Weights of a small GPT-style language model, trained from scratch on English Wikipedia: 26 layers.
Each number is 128 + 24 x the weight over its row's rms, rounded and kept within 0 to 255. Layers, rows and columns count from 0. The size above them is the row's rms in percent of the matrix's.

# layer 9 MLP down (transposed), 384x128, rms 0.146, rows 332-358, columns 0-127
size [ 84 101  99 126 109 104  99  94 109  92  97  98  97 106  96  96  92  89 134 127 109  99 104 123 110  86 114]
[[162 121 109 142 143 129 115 137 134 144 111 148 153 109 150 115 129 131 159 126 142 188 124  92 147  71 140 130 145 153  93 138 113 133 150 147 120 155 102 119 150 114 177  89 133 142 130 143  85  85 168 156 106 139 135 104  98 134  94 150 121 123 151 126 165 108 138 132 175 100 127 133 161 164 142 125 129 138 104 108 136  92 134 124  84 106 168 164 179 156 146 106 129 186 105 134 167 146 134 142 109 123 143 150 122 108 141 115 151 122  70 148 147 110 111 156 148 128 109 162 116 105 111 111 158 142 117 153]
 [110 112 107 147 112 186 133 144 131 127 106 114 123 147 131 146 104 132 133 146 138  90 161 150 141 127 122 120 121 126  92 129 145  84 127 117 120 115 127 172 124 110 103  98 137 115  80 139 148 101 157 154 120 100 128 116 139 121  99 133 126 139 121 107 139 151 140 135 161 126 158 186 145 133 138 184 131  99 123 127 140 102  98 108 158 148 160 146 105 117 133 174 148 173 120 106 150 137  91 138 119 170 173  89 113 152 121 111  91 106 119 163 132 120 123 137 148  66 137 160 143 173 129 115 140 118 170 192]
 [152 128 120 159 130  94 128 129 152 155 157 135 124 140 159 166 138 118 156 159 123 157 110 109 121 161 110 118 155 112 149 117 125  82 141 149  76 120 175 109 173 132 137  90 162 108  85  94 125 109 131 124 117 150 106 131  94 107 189 136 121 114 133 136 179 134 106 146 122 135 117 114 137 138 161 176  85 114 117  84 115 116 161 132 128 110 140 117 128 122 112 125 113 103 120 170 144 160 137 117 120 154  94 124  80 125 125 123 100 149 146 123 162 170 128 152 112 194  93 132 153 128 103  94 126 143 116 148]
 [ 98 113 149 142 143 105 121  98  99 147 105 131 119 159  81 187 130 110 135 162  83 116 125 106 128 136 105 103 121 134 146 108 122 138 152 123 122 143 128 181 162 112 123 128 119 139 146  91 143  89 108 116  94 139 103 110 139 117 125 137 125 124 150 116 126 141 128  99 143 154 130 168 112 152 142 145 154 165 147  66 108 112 137 156 142 116 178 165 121  99 117 174 179 125  84 123 179 123  95 147 110 129 129 109 130 198 151 155 137 106 115  89 182 119 101 128 136 135 123 145 143 112 133 141 132 124 129 114]
 [142 108  88 118 118 138 122 123 119 134 138 136 154 112 146  87 125 110 144 110 104 119  78 140 150 136 123 109 154 128 148 117 121 150 136 138 120 116 154 135 100 147 121 143 122  94 168 193 131 155 182 140 121 168 129 130 148  89 111 119 151 157 138 116 143 181  64 143  95 111 149 126 115 125 126 119 110 124 146 116 139 137  80 152  90 153  86 126 181 152 133 127 141 116  90 102 108 105 190 133 119 118 105 170 149 124 114 135 113 117 120 118  79 149 126 139 133 136 138 115 120  95 102 115  88  90 110 171]
 [114 162 135  98 120 125 148 126 124 126 139  96 114 132  94 150 112 112 118 102 113 141  95 145 121 134 115 106 138 109 103 163 164 112 187 120 164  99 137 140 170 147 151 149 125 113 189 160 140 116 103  93 101 168 104 142 159 127 114 133 122 106 119 142 138 104 153 125 101 134  94 139  94 139 126 119 122 131 158 114 149 128 137  97 134 145 131 156 122 146 154 142 102 130 115 149 150 122  94 154  82 186 173 139 110 117 105 159 155 142 161  81 116 159 135 126 117 127 112 133  92 124  69 163  88  97 162 147]
 [105 128 115 124  94 103 200  99 153 139 124 104 118 106 138  93 141 129 138 124 128 106 154 122 105 154 116 194 108 120 111 145 114 105 109 125 120 136 160 119 124 121 138 143 132 128 179 149 112 113 100  86  70  98 112 139 176 127 177 135 128 127 172 110 178 159 149 132 136 157 169 106 138  83 149 130 118 110 131 116 149 141 177 149 154 110 133 117 145 117 141 117 123 146 113 147 163 138 156 109 133 128 117 126 130  76 129 132  90 104 118  95 127 142 131 134  85 120 150  93  91 121 146  90  96 138 114 115]
 [112 107 124 138 104  98 104 130 139 135 121 122  80 143  84 111 120 142 119 145 144 118  87 131 142 130 123  91 145 123 121 142 163  84 115 146 109 143 122 113 119 138 121 105 114  81 107 142 163 103 105 125 149 148 105 179 135 133 160 136 134 148 139 118 158 132 122 139 151 139  87 131 149  94 119 127 143  83 101  75 165 125 137 106 116 151 138 139 159 173 104 130 105  88 147 152  75 141 155 122  97 113 161 103 144 108 154 139 154 136 137 136 131 117 140 151 106 118 111  72 149  53  99 120  88 154 100 141]
 [113 111 172 147  99 135 156  91 161 105  97 106 115 148 123 116 127 126 117 100 112 126  91 105 118 143 138  95 140 126  99 136 147 177 149 105 107 110 162 115 112 160 132 114 105 126 161 137 137  85 127  98 125 150 103 122 140 136 181  93 123 155 107 116 130 130 117 165 150 120  94  69 144 166 125 170  97 141  76 105 123 126 144 129 169 150 161 159 142 125 125 118 107 123 197 162 130 116 111 122 114 124  98 121 111 147 141 129 113 170 143 112  91 149 105 101 134 173 121 124 152 118 114 152 123 167 121  95]
 [131 162 122 135  95 123 122 128 138 128 101  95 125 109  91  91 122 157 156 137 123 128 132 170 109  89 105 124 131 130 143  95 120 119 147  95  95  93 101 102  92 129  87 149 105 115 118 116 152  58 171 124 163 114 119 143 133 125 105 125 149  89 127 117 134 151 121 164 153  93 127 153 153 151 148  93 164  98 108 115 106 124  49 140 119 113 117 108  92 146 152  79 114 135 144 103 147 132 152 133 151 131 109 138 160 155 138 174 154 147 137 138 160 107  94 125 123 100 127 130 151 127 164 132 111 144 102 155]
 [136 143 180 152 115  80 157 160 127 107 103  81 128 147  97 110 133 138 166 178 152 195 102 126 154 158 157 108 149 131  96 124 125  69 144 150 142 109 125 119 126 147 107 183 127 110 165 105 142 136 106  95 112  77 145 113 136 114 136 120 112 134 107 137 133 138 122 159 137 149 120 116 114 127 138 126  94 158 120 124 177 129 120 114 144 157 153 130 145 146 148 138 107 173 122 126 109 133  91 144 130 166 153  95 133 171  94 149 136 157 130 138 157 149 101 106  87 115 129 144  87 139 110 139 147 125 128 141]
 [161 134 141  94 110  66 144 123 121 107 188 130 129 168 159 167 147  99 115 120 135 145 130 136 138 153 139 123 175 128  89 117 163 113 149 116 139  73 122 149 161 167 130 153 100 132 150 152 126 140 149 111 107 143  78 119 125 127 129  96  65  65  98 107 140 121 154 140 124 108 114 153 106 113 162 158 150 150 150 117 109 126 142 134 146 121 142 157 145 147 141 134 147 102 125 129 100 139 162  86 106 129 107 124 134 134 159 156 146 117 145  99 147  98 132 115  98 141 123 149 127 129 145 149  94  88 123  86]
 [169 162 129 144 146 176 158 104 111 108 127 138 137  89  83 132 142 145 114 131 111  92 109  89 160 125  89 181 126 156 110 117 111 108 152 157 120 135 121 169  87 171 115 110 146 153 187 137 138 128 141 147 100 131 148 101 128 121 125 139 114 106 116 107 114 125 144  96 125 140 113 129 119 141  88 147 107 122  85 127 141 163 117 147 148 144 105 135 127 136 134 113 137 107  96 163 135 137 111 136 152 104  63 116 124 110  47 100 122 117  83 133  99 140 126 129 138 129 118 165 116 103 111 108 116 155 132 165]
 [ 90 143 102 138 106 122 136 137 160 178 133 134 151 199 153 109  71 151 141 137 131 107 103  99 128 157 129 136 121 152 130 140 119 135 148 126 162 137 157 135 145 100 137 138 118 133 132 123 136 122  99  89  79 115 114 126 136 106 128 140 106 131 118 106 132 107 129  87 104 134 144  75 128 107 123 115 105 131 165 105 119 114 163 139 130 122  87  98 127 141 142 166 154 123 126 138 166 121 128 129 154 117 105  65 155 139 152 149 160 149 171  43  80 153 151  97 128 115 136 116 128 145 111 137 131 157 132 157]
 [136  69 131 168 146 124 137 138 165 131 139  94 147 106 165 117 147 139 153 135 139 114 151 155 107 103 102 101  66 133  97 131  99 140 117 147  93 101 159  89 154 160 119 120 134 150 101 135 116 107 154 168 129 154 160 136 110 106 120 112 122 133 130 179 110 116 115 122 103 119 130 105 111 180 107 179 121  97 100 138 141 113 118 113 110 135 104 135 127 165  94 113 145 156 120 128 131 151 140 143 106  83  79 136 159 107 134 167 126  84 149 130 112  71 132 107 160 142 102 131 138 153 136 143 133 166 148 118]
 [159 109 128 116  97 133  93 121 145 143 102 122 138 167  97 127 119 119 133 111 136 142 190  98 161 154 161 196 114 115 169 112 117  96 118 117 161 147 129 121 161  88 133 101 113 129 130 126 146 102 137 143 148 126 125 130 142 111 123 123 165 158 136 118 120 154 115 110 141 123 162 114 176 149 146 125 164  86 160 115 100  85  96  92 105  97 111  97 113 138 155 148 112 154 132 142 159 103 127 128 113  75 127 175 160 154 101 129 111 119 169 132 169 107 132 158 147  89 137 126 152 144 119 125 159 132 132 159]
 [138 169  84 112 125 156  95 121 134 143 129 157 134 154 140 149 128 148 135 152  94 154 103 140 150  79 167 125 151 112 136 123 130 110 163  87 181 139 101  94 110 153  94 128 134 103 116 115 130 141 121 118 155 125 129 130 157 130 163 117  89 121 157 133 174 136  73 125 165 142  91 123 145 102 117 123 153 133 163 155 115 162  96 132  98  95 135  74 159 134 139 174 113 120 177 108 101 145  93 127 167 148 134 122 119 141 149 129 137 123 123 103 104 118 133  53 137 110 148 114 123 121 123 130 105 148 124 114]
 [123 102 100 100 129 111  94 169  87  79 150 133 103 124 133 107 153 160 122 116 140 105 145 165 118 133 128 131 155  85 171 112 127  95 121 135 119 161  98 129 108 122 121 194 140 138 124 133 153 105 141 139 130 113  79 131 115 158 108 139 158 116 154 157 126 128 124 112 101 143 144 151 106 146 131 160 134  87 120  95 139 133 101 108 130 113 129 144 112 137 155 145 143 156 124 112  87 143 137 140 114 170 102 150 117 144 105 124  79 184  83 163 119 190 106 139 116 114  81 128 145  99  99 123 150 142 128 160]
 [112 149  87 116 127 118  94 132 161 115 121 127 109 133 105 125 143  92  99 143 161 108 143 123 142 121 109 135 114 112 134 163 115 200 108  97 103 127 107 157 107  98 114 167 103 193 136 151 143  87 167 146  95 108 111 115 163 144  87 124 166 163 142 137 106 126 161 121 148 152 115 145 123 101 167  55 178  90 133 134 140 119 143 125 139 133 145 124 108 145  95 135 152 149 142 101 124 142 153 146 103 127 130 137 120 133  78 128 155 110 145 142 152 125 135 155 139  79 139 163 111 127 129 126 154 134 133 103]
 [156 158 120  95 114 144 131 133 134  84 165 131 139 111 117 144 106 112  76 106  94 105  97  98  88  99 114 115 178 139  91 137 136  98 166 119 135  98 134 123 140 123 168 137 125 150 147 127  88 113  91 114 108  95 139  96 127 107 137 113 132 125 140 154  74 111 132 162  84 114 135 137 149 125 136 150 119 104 114 151 109 130 162  68 119 121 127 128 103 144  83 136  90 171 128 134 141 149 107 115 125 160 120 143 153 137 136 142 124 141 104 118 166 110 149 139  80 134 102 157  89 133 143 149 111  86 169 160]
 [132 171 129 146 116 147 111 166 162 146 132 103 130 126 139 135 123  94 132 170 135 137 140 142 130 185 138 152 155 167 100 109 148 120  97  95  84 111 101 146 137 119 124 115 143 115 147 172 108 139 132  97 112 142 143 133  80 137 118 170 137 129 129 108 128 154 110  85 122 114 139 133 147 150 118  81 151 127 124 151  90  82 133 106 125 178 116 167 153  91 151 138 114 145 147 141 136 107 152 120 151  95 133 117 101 147 112 189  95 138  97 141 161 157 129 130 133 148 107 132  95 196 112 155 127 150 104 148]
 [108 162 141 140 116 110 148 150 150 112 145 106 116 137 112 137 149  92  99  85 129  85 135 148 141 134 151 131 144 131 116 107 143 138 112  84  81 119 129 162 145 109 131  93 112 103 121 143 134 118 177 127  75 127 153 178 121 118  79 140 111  94  99 145 104  83 147 131 143 193 141 132 103 139 140 131 133 128 100 137 117  76 122  90 128 161 158 136 128 136 144 106 123 121 133  91 154 139 139 123  96 133  95 109 139 114 135 120 128 109 151 141 132 142 130 139 105 165 127 158  85 101 117 128  60  77 121 164]
 [106 127 114 140 129 147 148 123 165 116 185 117 181  91 147 123 116 110 103 130 129 139 106 152 130 182 143 148 145  96 116 110 142  94  69  99  85 123 119 150 136 145  96 135 145 138 123 132 148 136  51 126 139 122  98  91  91  91 130  81 117 152 108 113 123 141 148 153 122  89 141 120 157  92  79 152  81 131 137 110 182 128 119 160 136 111 147 125 116 116 135 159 108 140 142 123 108 140 124 128 153 146 120 123 121 143 116 164 128 113 144  85 141 139 133 107 101 130 115 111 168 132 162 137 111 118 109 164]
 [ 54  92 113 170  91 149 125  81 112 134 101 124  94 128 117  98 163  93 162 105 124 155 161 111 130 127 158 143 138 138 148  87 111 174 121 107 132 159 139  89 133 141 122 129 121 103 132 125 146 154 143 144 147 101 122 174 127  90 125 112 136 161 149 136 169 132 131 125 171 139 124 153 144 116 118 110 158 142 131 117 133 132 145 155 155 114 120 113 112 126 134 124 124  87 115 118  93 103 142 128 118 132 157 145 113 134 163  71 132  99 155 140  82 116 134 169 169 109 140  72 137  75 129 109 140 126 112 123]
 [128 123 174 129 151 156 122 105  83 122 126 128  95 131 116 123 110 118 103 146 164 120 124  93  88 146  97  97 106 142 137 182 134  92 162 168 143 144 125 167 124 126 166 169 119 146 141 107 159 142 131 118 115 124 154  90 138 126 122 147 113 130 125 104 154 116 120 116 132 135 158 104  98 152 104 136 148 102 113 170 127  91 133 144  80 102  95 124 169 159  68 130 146 133 175 140 148 112 114 125 144 115 138 155 102  82 131 119 118 111 108 156 119 153 102 152 104 146 130 108  93 168 110  81 113  96 114 103]
 [145 113  96 109 168 114 128 160 118  96  86 115 101 158 131 140 122 112 142 140 153  98 150 125 171 123 136 118 100 147 158 139 127 155 100 124 150 119  82 103 131  99 106 121 117 127 141 141 167 181 162 122 121 148 165 111 125 170 123  72 112  87 170 132 135 104 143 105 129 148 164 149 121 143  76 116 169 113 150 159 132 136 118 123 130 113 100 158 121 137 142 154  92 120  91 115 171 117 102 135 152 140 106 134 149 104 153 157 102 162 124 174 146 151 132 100 132 135 102  96 118 105  73 136 136 106 124 105]
 [ 98 184 128 121 149 157 120 127 131 145 130  95 161  96  96 134 130 152  80 110 144  53 119 127  98 126 128  93 147 128 110 121 122 117 146 110 108 170 112  88 117 101 141 108 106 135 117 135 119 120 151 114 134 146  84 110  90 127 150 148 156 156 142 112 117 173 121 152 115 136 114  95  89 146 141 173 133 136 152  82 145 132  78 147 117 131 154 145 119 125  68 106 144 125 145 113  87 137 143 136 161 142 134 108 113 154 112 109 123 152 130 114 116 184 103 113 122 131 133 154 161 144 156 106 169 162 138 118]]
# layer 9 MLP up, 384x128, rms 0.163, rows 333-359, columns 0-127
size [ 96 110 120 104 129  97 100 106  94 107  96  91 107  99 101  95  91 121 113  85  85 101 108 106  87 132 106]
[[160 103 118 143 118 140 102 109 141 121 119 175 123 133  87 135 119 100 151 102  99 163  87 130 118 127 127 140 128 122 158  87 135 112 101 161 116 114 135 133 164 104 147 129 156 120 139 108 156 102 161 126 115 117 148  90 126 168 128 130 133 133 155 130  89 105 172 112 131 136 146 155 120 130 201 127 137 144 150 125 134 137 109 116 190 137 121 158 136 154 110  93 129 134 149 111 123 171 143 134 142  78 162  73 135 132 102  83 113 145  97 180 136 126 182 131 160 105  93 133 103 138 157 141 114 145 115 130]
 [137 110 111  66 163 139 131 162 112 126  94 128 120 138 149  77  97 143  86 132 161 122 117 123  94 123  91 113 174 158 104 147 157 155 113 116 149 142 131  91 129 157 136 120 102 153 146 167 168 140 112 138 132 115 117 154 133 125 115 134 165 135 137 126  85 138  56  89 132 160 167 121 119  77 132 110 152 126  93 124 110 103 109 117 138  96 130 130 170 117 122 137 129 129 161 110 121 138 126 117  96 102 125  81 159 134 153 107 126 128 165 156  87 174 110 108 118 137 134 166 137 128 139 120 119 143 117 159]
 [124  75 170 118 115 116 160 143 177 124 151 112 142 109 144 156  99 108 107 138 154 110 147 101 157 130 135 138 106 166  86  98 115 119 121 136 101 127 119 151 123 164 120 140 160 106 113 191 135 133 139 135 151 161 134 127  81 127 132 113 131 114 111 147 119 144  91  95 128 114  77 117 183 112  95 136 170 118 137 155 117 104 152 148 131 165 150 143 175 147 161 102  97 122 104 113 123  96 150  84 148 124 117 130 121 168 115 169 134 147 137 108 141 113 114 123 132 136  76 140  87 129 159 132 147 112 154 108]
 [122 114 117 167 125 122 146  96 107 160 162  88 167 120 126 119 163  95 133 173 127 104 104 124 127 154 114 112 110 143  75 168 124 116  91 170  92 160  97 118 126 135 104 128 116  94 123 129 128 161 103  87 112 137 135 143 136 105 119 134 143 103 148 153 164 135 102 139 129 131 123 148 133 100 143 172 150 170 149 128 136 107 123  98  61 148 136 137 163  84 117 101 132 114 119 115  90 101 117 129 136 127 167 119 125 101 119 148 152 148 125 105 171 157 130 125 127 140 130 113  64 176 110 114 134  92 135 103]
 [155 148 140 146 146 138 124 138 116 169 141 120 117 148 117 103 155 133  85 105 148 103  86 128  91 144  95 107 129 109 120 157  89 107 121 130 177 121 103 149 135 101 154 120 107 119 181 103 107 137 124 124 161 149 148 100 113 142 139 137 156 125 148 173 107 144 149 122 125 128 108 154 108  76 160 167 157 121 139 164 130 135 139 154 106 159 107 130  97 182 126 114 133 127  99 128 163 148 124 141 113 135 127 119 110 119  95  93 127 143  86 122  80 144 133 162  95 141 130 192 100 150 152 100  84 140 148 159]
 [141 120 183 144 114 190 111 113 137 144  89  71 137 117 137 114 112 130 113 135 148 122 116 146 188 109 165 113 120 164  90 154 115 139 140 134 178 147 121 123 107 100 142 140 144 149 143 137 138 108 121 114 136 121 144 101 157 124 120  81 117 107 120 146 129 141 175  96 180 150 114 100 109 152 159 109  88 160 114 110 140  89 106 113 121 122 119 126  90 139 128 106 118 133 138 130 124 139 158 136 118 106 125 140 103  95  94  86 123 120 168 139 116 168 146 169 115  83 156  93 134 149 112 116 157 111 147 161]
 [132 135 147 112 100 110  87 136 153 162 167 108 107 125 103 102 151 118 121 162 122 128 144 155 126 123 139 108 144 137 112 140 151 149 110 190  99 100 105 139 143 107 140 133 189 118 121 124 132 127 153 109 160 136  91 151  86 189  96 166 132 124 145 183 133  92 113 125 138 123 118 133 194 157 146 124 103 163 120 124 144 110 123 147 130 127 119 147 159 136 142  93 101 121 104 150 114 145 161 171 155  94 139  87 185 125  96 140  85 159 137 142 128 142 131 141 135 122 102 136 135 135 109 134 115  99 147 155]
 [138 163  82 177 137 133 103 102 143 123  72 130 167 108 131 121 145  93 119 135 126 140  84 102 159 130 139 153 122 149 133  84 137 146 127  55 111 116  89 149 141 126 108 191 143 123 150 153 131 180 107 101 162 106 124 117 111 107 119 135 144 115 163 137 142 119 156 123 143 116 104 151  78 141 121 137 122 110 149 112 128 120 108 143 119 133 110 188 138 120 118 170 137 181 105 142 129 164 151 130 111 105 167 133 113 128 125 130 138 171 142 139 121 149 107 128 164 144  99  90 142 123 140  88 127 113 128 130]
 [126  94 118 175 131 139 152 137 100  87  85 120 134  94 121 187 143 135 132 146 141 121 127 107 113 165 180 145 136 144 122 170  68  92 115 163  74 140 157 137 124  84 154 125  90 111 151 158 137 165 124 107 125 134 119 135 109 116  98  90 121 115  98 114 157 114 147 129 153 156 122 113 126 179 119 124 145 144 117 141 119 100 147 147 105 176 101 131 103 130 135 125  97 123 140 124 127  84 165 147 148 165 115 145 133 116 148 157 142 117 126  84 111 135 127  90 141 105 120 105 110 131 160 152 129 102 101 148]
 [113 121 151 122 154 106 140 172 155  97 103 144 121 168 116 117 106 135 103 122 149  91 104 149  99 132 133 136 127  89 151 145 123 146 140  73 116 157  97 176 147 117 140 136 164  93 129 138 111 118  83 122 124 153 146 130 129 179 157 126 122  78 103 103 100 107 128 113  80 130 161 135 126 150 116  99 132 136 163 108  80  93 119 105 142 124 132 123 102 133 104 132 146  81 109  93 147 135 116 121 156 162  79 148  99 137 129 131 116 108 143 156 146 150 123  81 159 143 132 139 172  86 133 152 124 144 100 100]
 [125 166 114 166 123 131 164 135 132 108 110 116 119 160 132 104  93 110 172 158 110 108 110 137 100 128 145 124 134 179 121 119 144 104 136 108 125 159 110 119  78 179 104  95 144 125 114 127 127 110 131 120 107 110 109 124 107 150 155 135  93 107 154 127 121 136  97 100 133  57 131 155 131 154  93 132 124 113 156 159 133 119 167 144 122 142 123 134 135 139 129 141 141 173  99 112 136 150 183  76  91 152 144  91 139 142 120 161 168  80 144 148 126 121 144 157 143 151 157 136 120 124 165 174 135 111  86 118]
 [117 181 139 117 170  98 122 127 145 129  97 116  60 131 154 111  82 126 187 175 144 130 180 127  96 147 171  91 115 117 130 103 151 150 129  97 109  91 106 162 145 152 128  84 134 153 155 170 109 126 142 140 161 138 144 161 185 107 124 127 159  90 124 118 112  72 121 105 147 105 144 151 128 134 133 152 130 169 106 130 121 142 104 120 142 165 139 128 118 135 125 137 106 120 117 136 151 111 112 135 124 137 107 138 153 143 112 109 128 161  94 121 122 127 113 107 143 133 135 162 119 132 121 116 160 110 152 173]
 [126 129 157 115 152  87 121 138 146 155 133 111 122 135 123 156 168 131  91 121 177 138  69 128 136 132 138 128 101 110  81 130 119 126 136  80 166  97 138 122 152 147 180 137 128 145 157 126 110 116 172 100 166 132 103  90 149 118 159 123 130 152 118 175 121  91 132 101  91 173  96 115 117 128 123 153 132 119 136 129  90 149 149  81 123 115 132 166 147 120 135 140 135 116 126 153 161 121 127 125 111 166 163  98  79 121 156 111 161 151 120 137 124  85 125 147 100 136  90 166 120 105 112 153 114 153 153 130]
 [129 166 124  76 144 150 119 136 142 115 138 117 125 147  80 115 130  68 117 116 155 134 136 137 174 155 148 127  89 149 132 142 163 147 132 131 107 118 130 143 160 140  96 123 114 119 162 140 138 126 113 104 103 129 134 117 178 128 107 149  82  96 126  93 118 103 162 159 101 100 121 149 192 177 149 120 170 152 125  81 112 133  99 133 118 133 153 158 124 132 127 131 124 110 116 106 161 130 112 131 182 122 115 179 108  82 129 148 155 116 110 110 160 114 127 129 176 117 148  99 129 130 122 125 149  92 132  96]
 [151 136 108 144 137 178 146 179 136 172 151 127 107 124 134 140 145 118 126 134 152 129 134  89 136 138 135 140 158 150 115 118 172 101 150 155 105 106 177 131 127 144 148 142 110 110  91 125 126 132 108 109 165  96 121 146  89 140 106  69 130 156 124 148 115 112 120 128 138 171 150  90 153 160 137 120 176 145 134 103 146 119 162 126 144 139 114 150 126 116 112 145 151  73 154 170  87  98 132 128  80 122  92  83 116 125 142 141 128 112 137 110 100 114 120 164 122 124 101 157 102 141 129 179 106 112 109  81]
 [104 162 159 124 114 103 125 113 106 146 158 134 209 161 166 129 149 117 122 107 168 163 141 134 157 162 148 124 146 113 132 119 105 116 141 114 136 132 129 132 134 116 116 142 147  93 128  94 126 177 134 142 124 134 186 143  91 188 120 133  99 102 131 122 139 166  81 151 132 109 103 135 141  82  73 141 150 105 182 104 121 123 117 162 107 127 176 143 145 154 153 117 120  97 125 130 118 125 153 141  89 106 121 114 109 125 152 138 141 113 107 150  97 166  94 128 162 116 126 113 127 138 139 116 147 139 105 114]
 [108 179 129 121 130 130 111  87 147 140 101 119  98 128  84  91 135 128 136 108 123 102 143 164 127 112 132 107 106 138 112  87 111 145 136 138  94 122 111 123 172  81 158  90 122  98 134 161 114  81 168 165 144 122 112 142 124  57 105 160 130 106 109 115 162 119 111 101 134 122 154 153 119 136 129 124 152 157  54 125 137 127 140 118 119 146 175 126 122 130 140 162  97 130 122 135 175 137 131 173 154  87 107 144 144 129  98 116 137 126 170 163 111 103 106 149 129 140 138 131 120 150 135 139 115 112 151  95]
 [124 114 131 129  76 137 150 151  98 129  95 123 125 133 152 116 144  93  62 147 132 146 156 113 147 143 113 130 130 134 122 108 104 152 100  86 134 110 123 152  88 130 106 186 147 127 148 165 118 188 119 141  93 133 161 120 108 129 124 114 158 130 126 162  91 184 112 107 127 123 105  93 155 132 140  94 168 106 147 165 121 134 103 107 106 126 127 141 173 142 149 115 171 130 113 101  81 129 163 100 127 125 152 101  95 138 133 118 104 117 123 148 142 141 115 115 127 121 124 122 157  84 179 119 111  81 126 128]
 [ 97  96 105 173 133 160 157 119 143 141 145 120 138 105 105  98 184 112 122 160 133 123 164 111 167 136  89 106 151 150 150 132 142 132  63 130 164 152 131 122 138 158 129 110 133 113 136 157 108 133 107  95 110 107 133 130 107  96 102 157 132 121 132 107 170 126 124 129 150 148 119 137  97 117 118 132  78 170 124  88 170 124  80 121 121 135 106 124 141 116 144 140 129 130 122 100 103  85 137 144  95 126 140  84 117 107 180  92 117 134 103 163 115 130  98 104 159 122 104  66 115 131  95 143 131 116 102 121]
 [125 156 195  70 172 131 152 152 113 107 141 155 138 125 126 160 128 122 114 124 105 107 121 153 105 167 130 148 143 166 182 119  86 103 111  69 142 115 133  92  90 163 112 156 115 149 113 146 148 120  99 154 129  98 129 127 117 116 111 120  99 136  95 141 130 120 121 106 111 126 105 115 115 145  61  85 101 149 148 156 116 105 139 124 105 109 118 131 148  98 161 116 119 145 133 116 101 127 104 128 149 102 126  72 120 165 150 153 106 147  72 124 158 162 134 145 146 131 143 126 128 138 133 118 141 117 106 132]
 [100 124 140 145 109 127 151 151 138  87 140 168 162 115 143 159 123  74 107 118 140 114 128 147 104 123 112 165 107  96 115 104  98 140 125  91  98 122  99 101 146 141 166  90 113 155  80 144  93 120  91 133 128 124 167 160 102  83  96 112 129 125 144 141 113 119  94 143 145 119 150 115 140  91 110 139 143 110 128 118 130 148 124 114 109 165 132 124 114 140  94 148  83 105 103 125 143 131 126  98 129 109 115 152 103 153  98 127 174 125 102 117 159 122 155 121 165 135  98 187 127  98 130  70 151 118 167 100]
 [143 119 133 116 111 110 113  47 154 159 136 149  67 118 141 108 164 139  84 143 166 145 135 163 160 126  92 130 145 174 122  96  76 153 139 148 125 156 146 118 136 141 113 153  92 148 148 124 101  94 123 113 134 152 116 117 155 103 115 133 230 154 119 118 101 153 110 157 136 140 103 113  86 123 129 151 149  98 104 119 153 153 147 113 122 129 119 131 138 134 108 126 149 147 136 103 147 142 105 140 143  97 134 126 142 151  86 132 134 134 118 142 141 138 148 162 102 142 149  87 122 136 142 124 124 114 121 115]
 [158 137 135 123 161  82 154 183 148 124 143 101 166 154  84 163 102 150 110 143 132 137  99  98 136 139 119 146 122 111 133 163 121 105 154 150 124 110 125 118 129 125 124  80  85 142 125 163  91 125 129 137  91 127 135  85 140 145 129 129 106 118 101 144 111 128 136 109 108 126 118 142 142 141 136 166  72 146 148 152 129 107 127  75 108 135 131 167 138 170 118  73  97 167 102 130 157 149 102 123 148 139 102 138 129 141 153 157 127 127 100 137 148 152 112 131  82 146  95 176 100 177 128 132 155 157 125 117]
 [115  98 136 132 110 121 110  85 120  68 138 134 171 145 128  79 178 112 159 131 135 131  83 100 162 122 139 144 155 123  87 118 146 127 112 110 144 137 156 170 140  84 163 166 122 124 158  91  68 127 147 151 143 174 112 113 103 140 100 121 147 151 136 130 128  94 133 102 136 118 148 121 163 169 144 154 140 124 159 109 118  71 117  98  90 138 128 111 139 170 100 107 121 108 154 126 132 120 139 132 110  97 155 131 132 126 132 151 163 116 115 154 104 126 127 117 148 116 111 149  80 156  93 129 131 148 120 118]
 [108 131 113 101 113 130 115 164 111 143 152  75 162 156 129 164  59 126 140  99 159  97 135 145  81 130 124 159 113 149 107 122 114 136 125 105 156 121  87 100 134 130 115  82 128 130 129 119 128 122 131 121 105 127 125 147 136 118 117 118 101 135 157 134 139 133 148 126 135  63 151 165 115 139 149  99 148 103  92 126 149 121 144 116 135 106 164 115 128 128 121 127 100 167 112 154 127 126  61 143 169 158 137 123 117  78 167 133 144  76 140 124 103 157 134 132 142 115  95 116 136  98  91 137 158  84  86 126]
 [145 143 137 110 162 153 109  91 125 153 142 162 110 108 123 144 118 143 109 172 148  58 118 119 106  92 127  65 149 122 151 132 128 112 120 108 149 178 138 147 135  81 101  80 142 162 126 150 100 121 158 119 109 125 116 138  82 144 123 157 159 132 175 107 172 143 108 142 108 135 136  94 133 120  93 149 127 138 144 118 160 130 106 142 130 186 138 105 119 145 123 124 184 138 147  70 149 132 106 106 124 143 142 130 113 168 152 145 120 114 110 120 164 106 137 155 133 142 151 143 118 124 121 158 165 132 129 136]
 [153 115 144 138 135 116 132 114 131  72 129 164 118 131 122  90 105  98 140  96 125 105 154 115 103 124  95  87 152 145 156 116 160 114 105 139 156  97 164  66  92 123 169 139 125 131 139 133 167 138 151 153 116 138 140 106 107 148 140  92 114 162 109  99  96 141 177  96 112 189 119  88 151 135 128 139  90 100 144 112 117 128 106 106  91 132 136 116 142 134 164  94 109 185 124 142 104 127 115  94 108 111 110  98 109 115 114 164 144 117 123 121 140 132 144 176 119 157 130 144 139 134 156 146 145 107 139  90]]